Part of a small language model's weights.
Size: 11 layers, 4 heads of 32 (2 for keys and values), MLP 448 SwiGLU, 6.7M parameters.
Each number is 128 + 32 x the weight over its row's rms, rounded and kept within 0 to 255. Layers, rows and columns count from 0. Numbers have three digits each. The size before them is the row's rms in percent of the matrix's.

# up: layer 4 MLP up, 448x128, rms 0.16, rows 135-151, columns 0-127
# down: layer 4 MLP down (transposed), 448x128, rms 0.0399, rows 135-150, columns 0-127
# gate: layer 4 MLP gate, 448x128, rms 0.164, rows 136-151, columns 0-127
up135 103:187124079144168123121067154093143147080079120104158105140122125140180132166133117173107099101114160104147151127137087121105121193140166143094128137111222156121122107108107099090170077083090164113150162160102140197054136130106127118124099148076160185128147091128163137148104069106131086057168116154133174084105149119106192192110097115118153107165111162114125140122168173119081131106141
down135 107:171156190111106144129090113163091083169099168112076121124107119095092181141134138129072160119200119137138084109098173109142132111114103080111097118146090054183166132087139193099127151146154098094111180144141151114160122104086125157118116211087154110092146147174151095142125148125140194116082152097123085105145123150161119114142191144099122149143108162130172162135152212105171101107076
gate136 102:125100144158138057127125206146079142164132111101114137105046137069129169145077080191165127135124149104129144139105077081107147135118206102089054114139154115137097118137132051192108102175102094142199130094101111082181110135145142140137141162123180124110119145124121147136117132150111098133144186097104120132165140144159128096093110124127104120119122168156158182153168142161053128143181
up136 101:131144082088085136112120055160147137097156113145128162119177089160097052149208165100109113120127082138152117141133135159141102108141117140128165150104110162123131169190114172106151110149150173152091135147107098104053123127129135171099093128060123125193113087134110069059155115068124169128135089167138092105109088144113129126147142137133149121204118076134112090096058104073165103131081
down136 105:128109125054117138093139102149114160121131151207094134103220105088069097180182128092152089135088113157110090177146100110116068096109129114145107147128096203149147152097126146099164115119112141226138131097183124107146094073113091103117096136091117113121128166108168082093160098145083137139119098177152097190131154122105133119082126148083139103151133080137084152136154137171149142125080
gate137 103:200110093121097081086124093158161065137113189169132194127142165101101176167098128126107125148091128125119203134153106140145167106162026145119130100113109133165161167135112136099117161097133132164161073131110122105114106141111141143097114155135134096109137131146129140117088158153126141128113134145104188148103081144070189182115109102102111139145114178202230135182111086138124112159159
up137 100:106093153103091119139102160150077154091114133117116094167076140151106143083127109149108111122153153119085076138120167108101105190146173091100131125072118125096097071143101123146134080172183112104105200115161150130128140121124113215128124162198143151158172162077128118123180140127111102091089105118119089129147139119198087068174117163137128124093078070081053159110158163116118167114099
down137 102:108092150113162123128095145126085150110167105152130096124146182156147049117121122037142116151143156146134130114114130077091135098071178079112171100157122140082132111119093113141199094122145123092096139133170099135209136152213131112115196135059166143129154172113082123135133112094130138128093111122178057092140177126118123134174152145110192154168126091118112126136144118158054128122162
gate138 080:162163210153130169166129103135103138135154109185084113122159151165199155157120094161115163127096147145116127137106074112105099110118127111119145148200128146149101108144148076130085157126112081162057137101092147089138119128145089141134168110134132099126133214131224116073158106111138147122144162161106112137211069101109074171072130177134122154086144138067096157133149119134127107167136
up138 089:145148157136120121150105115170082166142152115207108118106142147162139186124091090138115153135068155130165145134052114115090111132084123065133111183236119147166118150113120084105070154101173121150065147080113168057173137141106110109136163121090097102129124190166167135098137142114136135137152145160120123106188102119150099145092180109127119143071156167092057127104148156160128107146126
down138 095:109169130114142094138125074133081143148132131109084095172112098160136136149111147103154161124171090088127114090151196177096143161106084093129089157198162139079072079126172160062122121091177141105139106102100148123156132159134168108091122100111131133186143155178117116109083096110147153172083187106136118130174090171185169078140129168122087132049122141093126097173179095119108161147103
gate139 097:132088173130109084123118163142141102138098092130140064135121143093162150144164086143142068113115106097116160122113111133131128088092175131099132087135162073110102120180111173082153120096206154083170132145142113122103143157111097109146106118158124179097108125140037110117084082083083130176115174164198114096115149109184161116125136105134194175086102169042146136156156114087143134076126
up139 104:121103188095081110159160138110074122138162109197135075109142078110123120147158108101140121147154109103064155093089104126166176067125118120098130119146077093116112108132126113102146132139246114140131150129126086072116134172169091113148100183145120122086148133087067110109134097126108143179125171179161155075092157118186132129177134152151123106142100146085121153173130086069121134057116
down139 102:116170126133131104090118124163142111153106136087123197208146196143124105138123147152066094171128142185159143171166145116137118193152115109084155149107150139144161100126163170101121143074119072107072112113141074145157120169063099095125099133133160090181142101158152164105118109105068083067126059135126131154129152107090083162127104087123130136082091135168112070119160150079168121142176
gate140 095:146091145153168128139071057110090170116161143114109159146143174131096089142124154148143123117098157130156131134090091140178103120157069114095127149138108136169170172115117114079154123186099098113172143155058129126173135144148114158175138146061118091187107143081182090115163108072091148154164071122150138166159150124157076131106195170133120119141125085181064123112079185132106148157086
up140 089:174170133058159135070142153106132128170158068119129098104106115159156149129141142093101108138136081123129127120143100105104113149177144130101123041063113097144052131125128047178121114121173127144137104081128096122109119130094211195099124150100115125132137163134124131131153118084132136124142145078093130136133157136123160073136085178156160098205074119081165185073163160163137137165113
down140 090:174072094123192128135123134150077117158148105122132143137117172117165142184094104096100130109101065160163136180132137084159104160145087127111144111098094154128101189168190101210116157147158116079133126127095150113197111124103117171222162157154098102133109133105175093114140131125106144125151103164147134168150214150149131113152089173069118119139105090119089155080164131079128114092094
gate141 106:168089103122113042130139116092180112139143119136048128160161201110149076152171127131174091155157147087126093135116190156146109119140125163144080077112108169163119174084091110156154095133114108126126116145141161115113125141136148064099103146154146151118169079119093116087141085140153085117121120192129167107134098136081149181114118167166138171060164146134145040100113109135126198108098
up141 097:178129101132120053128155138092175143115152129112101196133169101105181102093168115099122085165184085137154095176134117145155170107118111152094078112158127186107143162142117102184124159150098087152103109141165147119053073159113167108123102149152126135140156119138135143090140091126100095141130152193100192143112108123083163151108138150124140105171160189123126033162142107179140141123206
down141 099:157123119141156119128093165099145192071135158114136109145163108179111125150137122152108084110149159120126159112128120082153169152081104154149161087108094135055099092181109159136141128123125169158227133116202157097139106102157063090162074160126167115118129169116139207137083132129113088166156110127168161147136120115135103113152124157116130136138198109203140180135185140137116201153167
gate142 091:118161143107138088153156136061135097159141154166163192134143141112126076140114111077104107087157127110129146062132117124183102212121119136079164092122135068129058144147111132098122124154212098102136144135179099122125187121146124156167154160154127161096153133159082150111134186140067124121172124140141099104090087177133131172130114142095146164126151144039113129135180072121146199130147
up142 093:129193141136156114187119107125139167154198063119122117154132123171183123085112047113166152135200136075149144091100133098203138146144160130067111129134128108191136160136154144119106104174099127173124093116119063124122138148122117135107085133169183101099145177122134150091074092095163103174140153144101115095129115154137136098111113103145153168098109088153140128211172058121136149099171
down142 104:060136153176135075122176114085085084192139135152064154091163184102138139125132112138121143137155161129124170023137132069171072111130082131088153144147167106141122112195117106132148135107131152085091125112128140134152137100137107102157091125101186117146109163157165143114145193129058155106163114141084114113103108169087135123145148127119162196094152121173109132162073063128133145163165
gate143 109:136121124149056162102094129147145113141147157084140224094098161117087122162140137153098117183159158153146117142114084124131146129153191072158171174135143187137092171158120104132110064156160125165085113129140156148088092131106096081174111121090077086065077151134162155068120102082117147139126127128173147122195098144100171079151133128143185123124100136147112133084117169172101189142128
up143 100:156118186110106084109091127150149117145200110152153177132137172145140172126096101148117129166103168175158063091140132077137145201164120085140151155160110103132090160082121100155104070179105055141080141194132125140076082136132176095127132145172123179115145153128139123043132086165116093146115107136141160122088128186084141132187105163151163096130099118172133090122114091158102154122122
down143 113:165152147126182175112137091099080119168122119187090162137125106061145147113081170156087117101086148169171102153145197128099173168153142136158148155167128156158107140130141085109102082064165078124096134101110109111152219136118107090188089139116113114162121083093124115149117118133109130134159177184116138110125097089114147101117129146112123099081174199136149141138210168088119110104077
gate144 104:109118115182041158150130093148142097160138152099150113123114134100147160146076156063064100116138086167158119131119136142124188111128177070160124145164120191127191142109152055187125116096136143081119096176142131077092143135147184086101135085133162095161083124135172144091124150129133116127147163136195146170139121139113123108164176108072136138102108063137167079174142155152106174145155
up144 100:147119182126194152130155158130146134097132144093124116095104147161062080120147102152137129104158128115104133111127107098111117126138119200102106089073126114139079085168162185072162129152134112173112185083134156195175111124081084204159117153106114175081157177092097125162090116103114122149067112135134109131115128172089133100123055157121131086155117154164075181084133060101143094125115
down144 100:108091048132193151096095105124201173126107148167153167130134169147152155097113141124138116137125102084100094126137120102083107148130132069072114156153182134175136127123149087224138171124128099126134044145108110150111164135152129106133135116131150118210098053075101170159147168105116133144150127159110101151134155105191118170145131174080083152175112149089121154098129174143091150145128
gate145 111:121120145108056135139120139129130148199134171203192144112171118116119100123089117147080117150132133109100110184142120136150130109107125108141091081141142111113078137101172031138106144160030135090075066201146170147158046144145129107129137167119127155089123122132153154156165134129161150128131132113075075187157124104052147134132157165128118154171114136120120152137130067134122093115112
up145 103:106100130074108161120119149095139137201122100164114137112147108138104159138068099119086167161105111139097128158123090178148121062091120095081099115152113121167055152110200024124127150123082152104074086152134137132173081103137122097146161147145123130110139120061186155170101107093157163106111106097095083166170159134116112121100187141146075157175101132090090128117143085116094105093135
down145 103:135141137154086092092037118088145127159147130159088136086129093120065105084095133089062165148158110133070113190114127159081112113110148163145103128134120098123101162084133048120154105187112134097136124182130035159119120083149168107133100141176120114135133140160075089123140093121147103117161110088071088184157070122143142179186108128099116150144165148092119169123122095103140101102141
gate146 095:165147073053098187142116119113134143145151110131134165124182118129120140134116160124131060131145177128173103150129119141135082139134133173190083156119100142189135126168103128170081135147102157132118114150213153104106162138162156099161094067099152185150098130173155155077123118122137155142195199119185147146132106057098124129134163078079165123121163186103146151083096143155141142096172
up146 094:131053132148157066162106135153145182170164108140155137186156135130098133097104107120130175082166126132105109112133116111074105167104146172108049119114124130141194086138154081095154136129183121143151088122076191117128139129135085117156130104175106207103121108162110146148145102176177077128152132117120100130126133055094106081156136139171130152114179152141132196080061105149180122107106
down146 094:178126050045150130104071139161111099156157122142164121155126136137105195160149127064087134167158173152128116115121113182107069151187113102126131166125114128117104139152147075152142127141107121106092111187136140184156171130120074119167076103096148169195192130132147143191167102127134105154172146150161120096112145048137126130179120119093114114123171143134076135114123128127138138054164
gate147 094:064081199102111176065086089131143119086118125111064133117145132121126094145115121189113145122146086180111082087100165062099144098092164107091138127116134156119158145079123176178168125118131073099118080131140174096144122082140108107174165138077110105144122150124091182161088144139155101142115157158107118112132102172087130099143105092135157157096165196158102119176085117097068160093088
up147 099:175189138147136119158160167140127098146138113160152154147102155055152155093143131069105151142121072109168144126137124186168103150108125161096198132143141095095140147134156108071105148163130188131123098138150069189101109174103158143154048118120149160141147126159163066095153086111047111121177147115168122101119166129172146120111126131115103074125125065192149123082090118133181164153111
down147 101:154121082189093110116174167079117165096099091161139157126138130102122118142144100120034123134100195126146101131189086104163093160117136168171125094132104116184133096122095089098116138144173116158144155117147156103135153144084143107137078104159102205148141051106152097161184103104097153151135122191136156131137118168106200179158094129146128064191185169107153123111148137116135106133120
gate148 095:109147097123177062079179129106089122139167125132152086118123123097115106107098165100142119109072041146073118079160105080114094222163148158162145117170166161086073128111131099168138111142167102178077138107175107083121109160112124172130084156115085100122116119130160121116107107110136083085124173135160191046119129142090128142115115176159144111147130127099114157167167142078140149116167
up148 091:129103068147147054150110137115158108095142135098135085177162166131123117137095117101123143167085047144127093147094122098117094160106136111137182098187111101135025165151146121131188068167134138163180136090132115079128146106129124127181155165117063143118152138156124163127098103103083065118187190123118144123136132140115135137177136159175144126095107168073081153143121085098160157155091
down148 099:125097142110051082111119168077141134152164119120179127159110093088121136078160141169191129114114119149125088157123152089105182110146106139140145157062141068148214088123080136126130114114111128111108141127143181116108062105166152129080111081102135102130105047117147108180095151156177137117134112170156061112140110173152149099109129105075112152119198161137156094143186162161097157119159
gate149 095:165149154150095169070110172140161150162104125123106102157161175100158122121081108087148061056203129121112222188087112110144133097094144186126149137159148111122127132100125134147138147122139138150162092159077100063157142166111142124118144148124124126131138133066209130156101118110183127163116209064101165106122183108115122172129121131170132143137152103149135150081111181136074134151136
up149 103:151114142169146125109112137140120099136112096073092222144193176147104145124121182154211213071155114157121103125083123129097117107130132130143171095127099133160101140127102136134164165118061108207149131117124109132158125106146086080120138152163116099155093115140168135133190098178128168103168082146188083176116156155127107188114112119128115138103154101136139160124152108178165057165118
down149 099:140084153098125130101118202120159176141143141144118115096181125077142151131090147136207162123153140154106145170116163138107128035102106174166149159147125137111125177141147143113152172130140104138168100126027102126171097133145079175098140134155142073098132106157108127127101138125131173255119139114167131116098086133172118161091143157118104114110185112075122167127145092139129107123133
gate150 112:095155112175161137108141147213106046081116138091118078181119097141169157161158084130119131144167196157113145106100155117123171115141089160117162172152117095131137152071148134125134189139146181167168144154135135093080130138196108097086167127100130167140124133091110120125175108114162147083119143124103079130128123113183199120097173156122075072174122110189075115147096086123129118104127
up150 105:078148174076090128134107123130106136121154130131101154111067123113104159129116156107108163116158172093127124082136109079077117192158152070116129102110149122146129106174057124140135071181102104116120165167148107126119066063088145167182150203114158090107136147155136055116133181133083121151152101093199149118139146090085140075143117150100182128105117106170126145051108121177112129149110
down150 105:140132085148136097179170141095139121108142119164217134180128147183157118130132130146158133170128097088120122123173139152156141094118095181128093183163160191179170095123176092101098146105164082105149100086131171146106163216116140117129054140151149089136150151146227148158105112138101103117123117124134152106106085156117064134084090122166135173088141129083140101151145138082153147151168
gate151 090:086130148183143115137102139202155139148131092060101149128063127085198133134146110070111125146151083071093097120104107148128175112163097100142110137188115143168219135148134145096105130083166086168067093158149161180085116170107160135121138157119170129086118104169116128134097126095071084103155177141092129142127139133131125141103088116137110128108128180141161123112103114099127047130204
up151 091:110107158115148135130072123189134123187081095119090165151110153073165120178156124075079142148147105072119158102082148141172157127181116110068092143175118107157198125136102126069119127102074082155159145135162116172115127182082106136119140141154128073174140118172148144129127121143067177087157101076125164100135169095166119091130047123128113129090133154157147147146133077107085099080128